Weights of a small transformer language model.
Size: 8 layers, 8 heads of 96, MLP 3072 GELU, vocabulary 8192, 62.9M parameters.
Architecture: LayerNorm before each block, no position embeddings, no biases in attention or MLP.
Training: a variant of Muon for these matrices, 787M tokens, 6511 steps.
Each number is 128 + 24 x the weight over its row's rms, rounded and kept within 0 to 255. Layers, rows and columns count from 0. The size above them is the row's rms in percent of the matrix's.

# layer 3 attention output (transposed), 768x768, rms 0.0582, rows 67-72, columns 0-127
size [ 98  99  94  98  97  98]
[[102 109 143 108 137 183 118 116  86 152 160  97 180 166 122 146 113 123 121 145 109 156 156 133 118 120 146 129 154 127 133  99 133 148 119 167  74 132 128 130 120 131 143  88  90 137  99 154 162  90 173 161 157 140 104 130 156 127 126 119 115 124 139 135 161 141 127 109 167 127 126 116 129  87 163 172 120 131 167 155  97 157 157 117 115 119 161 116 117 138 126 127 143 137 133 113 143 126 123 107 157 110 107 126 134 187 170 114 130 140 116 117 132 131 107 154 133 143 140 125 113 157 158 115 103 153 106 148]
 [126  88  92 145 124 130 106 135 156 108 117 117 125 155 121 161 152 110 127 172 115 121  98 114 142 117 164 151  93 157 140 118 101 103 144 145 115 125 131 119 120 102 112 177 171 148 115 150 133  99 110 140 142 108 128 111 122 130 100 114 129 143 128 137 129 151 152 103  92 125 120 115 159 162 123 118 168 145 147 148 163 132 117 121  91 154 113 118 114 136 125 168 108 145 137 118 132 135 126 139 130 152 160  80 170 146 137 123 168 136 100 165 149 108 178 124 149 124 140 145 117 128 139 128 173 132 104 132]
 [128 143  98 186 168 140 127 146 124 106 147 149 105 165 144 138 134 145 103 152 156 101 128 165 106 137  84 110 136 117 151  93 126 181 134 126 142 121 137 137 118 114 121 152 128 160 147 161 126 155 132 138 113  92 132 123  97 138 164  91 125 171 140 126 146 127 146  92 123 133 127 143 143 120  92 133 136 148  84 155 120 149 121  73  94 116 120 136 135 107 137 145 111 114 155 112 100  99 127 117 156  88 119 160 189 130 118 151 142 114 123 143 111  87 172  96 147 168 156 127 112 109 106  84 127 113 146 118]
 [133 103 112 194 131 176 129 122 195 125 142 130  64  89 116 101 119 149 133 133 165 110 118 127 131 128 138 146 126 152 151 129 142 157 134 147 126  87 146 145 119 166 153 116 166 104 111 151 133 102 138 141 106 136 115  95 119 105 154 125 175 132 114 146 122 145 153  92 190 150 142 149 134 118 174 108 127 129 110 115 139 166 119  89 152 124 147 156 120 161 118 121 144 178 106  89 134 107 137 144  93  70 124  91 170 126 157 113 123 119 123 117 146 151  79  96 135 174 101 122 130 132 127 112 116 120 125  87]
 [118 144 147 128 119 109 147 128 118 109 145 120 141  90 110 134 180 187 125 124 147 141 164 110 120 112 141 146 145 138 123 130 160 110 133  92 104 132 131 157 153 142 159 103 136 144 141 151 125 117 122  71  97 114  84 112 154 154 114 134 116 125 124 145 153 116 140 126 116 115  86  75 118 122 101 129 188 113 146 162 142 127 112 170  94 147 113 109 113  91 104 131 105 135 185 121 113 173 128 146 122 137 120 145  75 162 106 122 124 101 126 131 140 160 125 135 111 172 119 133 144 138  92  81 138 152 116 165]
 [ 89 131 109 143 103 146 144 125  98 162 141 156 125 117 122 156 115 120 119 168 114 128 119 112 153 146 105 159 169 118 139 134 166 103  88 143  99 124 157 109 127 143 126 135 142  83 145 156 122 121 114 117 127 147 171 116 102 138 109  86 149 114 141 105 105 161 117 113 125 135  89 166 204 106 154 124 124 110 102 131  77  91 102 156 133 123 103 131 131 130 126 116 136 124 110 152 140 119  82 125 102 133 150  84 149  84 181  92 135 164 143 122 160 120 175 133 137  82 121 143 151 101 109 107 102 102 110  80]]
# layer 3 attention value, 768x768, rms 0.0312, rows 68-72, columns 0-127
size [ 97  92  91  89  95]
[[162 137 130 126 137 127 127 138  77 111 146 121 122 144 169 122  93 125 117 113 110 138 118 130 139 109 104 124 147 108 137 124 149 173 116 151 123 104 161 120  95 173 118 133 124 106  66 150 156 138 137 145 103 141 133 121 120 148 143 118 173 136  82 135 147 121  96 155 132 122 152 144 131 150 152  99 139  80 137 128  93 118  86 104 162 128 138 155 109 130 125 105 147 134 136 135 130  86 178 118 153  78 118  97  97 115 135 122  55 119 134  84  99 115  85 121 113  95 111 130 110 124  66 152 124 183 167 153]
 [119 118 174  84 141 110 165 115 106 116  91 130 140 105 116 140  93 161 130 129  92 143 139 101 130 104 125 165  93 123 124 111 107  80 149 108 142 141 167 135 137 117 132 139 111 105 122  78  88 121 147 141 141 134 106 104 171 140  98 116 152 102 110 114 121 108 115 164 150 125 146 104 111 111 115 135 129 114 120  78 132  78 162 152 172 163 119 115 102 157 141 106 153 140 151 118 122 136 169 134 140 144 163 126 141 120 125 112  88 169 128  79 139 168  90 165 101 114 119  99 112  86 109 127  59  89 127 131]
 [ 91 116 153 130 152  81  74 108  96 116 101 114 123 141 182 122 123 116 112 121 112 110 176 124 132 116 140  74 110 132 119 170 120 106 136 110  83  99  76  91 146 119 141 137 104 137 149 131 121 136 117 125 161 130 129 152 149 129 120 106 129 120 142 117 126 111 144 146 101 158 119 143 132 132  75 120 111 114 169 111 130  97 147 185 118 159 128 141 155  94 124  97 127 131 140 148 118 113  86 115 117  92 139 130 102 118 133 151 121 139 134 158 137 126 172 115 104 140  90  70 126  91 144 122 143 124 134 131]
 [157 139  96 121 127 101 119 122  87 117 128 114 123 128 117  63 139 153 161 166 130 126 118 174 144 142 135  95 145 111  93  99 142 153 131 138 175 180 126  72 102 159 100 134 143 132 106  86 169 129 111 161 127 147 137 140 164 102 124 146 169  78  99  85 131 118 155 100 170 121 155 155 113 167 132 127  77 117 147  90 148 165 142 161 112 102 162 147 165 154 128 105  99 118  86 139 177 101 111 157 130 109 127  98 128 128 159 156 139 132 104 111 145  82 103 150 123  90  79 143 107 101 143 134 122 137 167  86]
 [134 129 128 106 111 152 109  91 146  96 140 157 114 127 115 117 112  99 139 105 179 132 136 128 114 129 160 142  99 132 124 134 113 175 160  96 137 172 142 159 128 110 160 108 160 130 154 117  98 119 111 122 129  91 107 108 140  88 133 140  99 140 141 117 133 107 137 146 115 137 143  92 102 161 117 160  79 136 131 136 142 141 158  89 146 129 135 177 130 132 129 151 156 131 131 101 106  98 169 125 170 123 136 100 131 110 128 119 132  47 133 148 118 145 106  95 155 141 177  73 194 147 146 129 119 197 157 163]]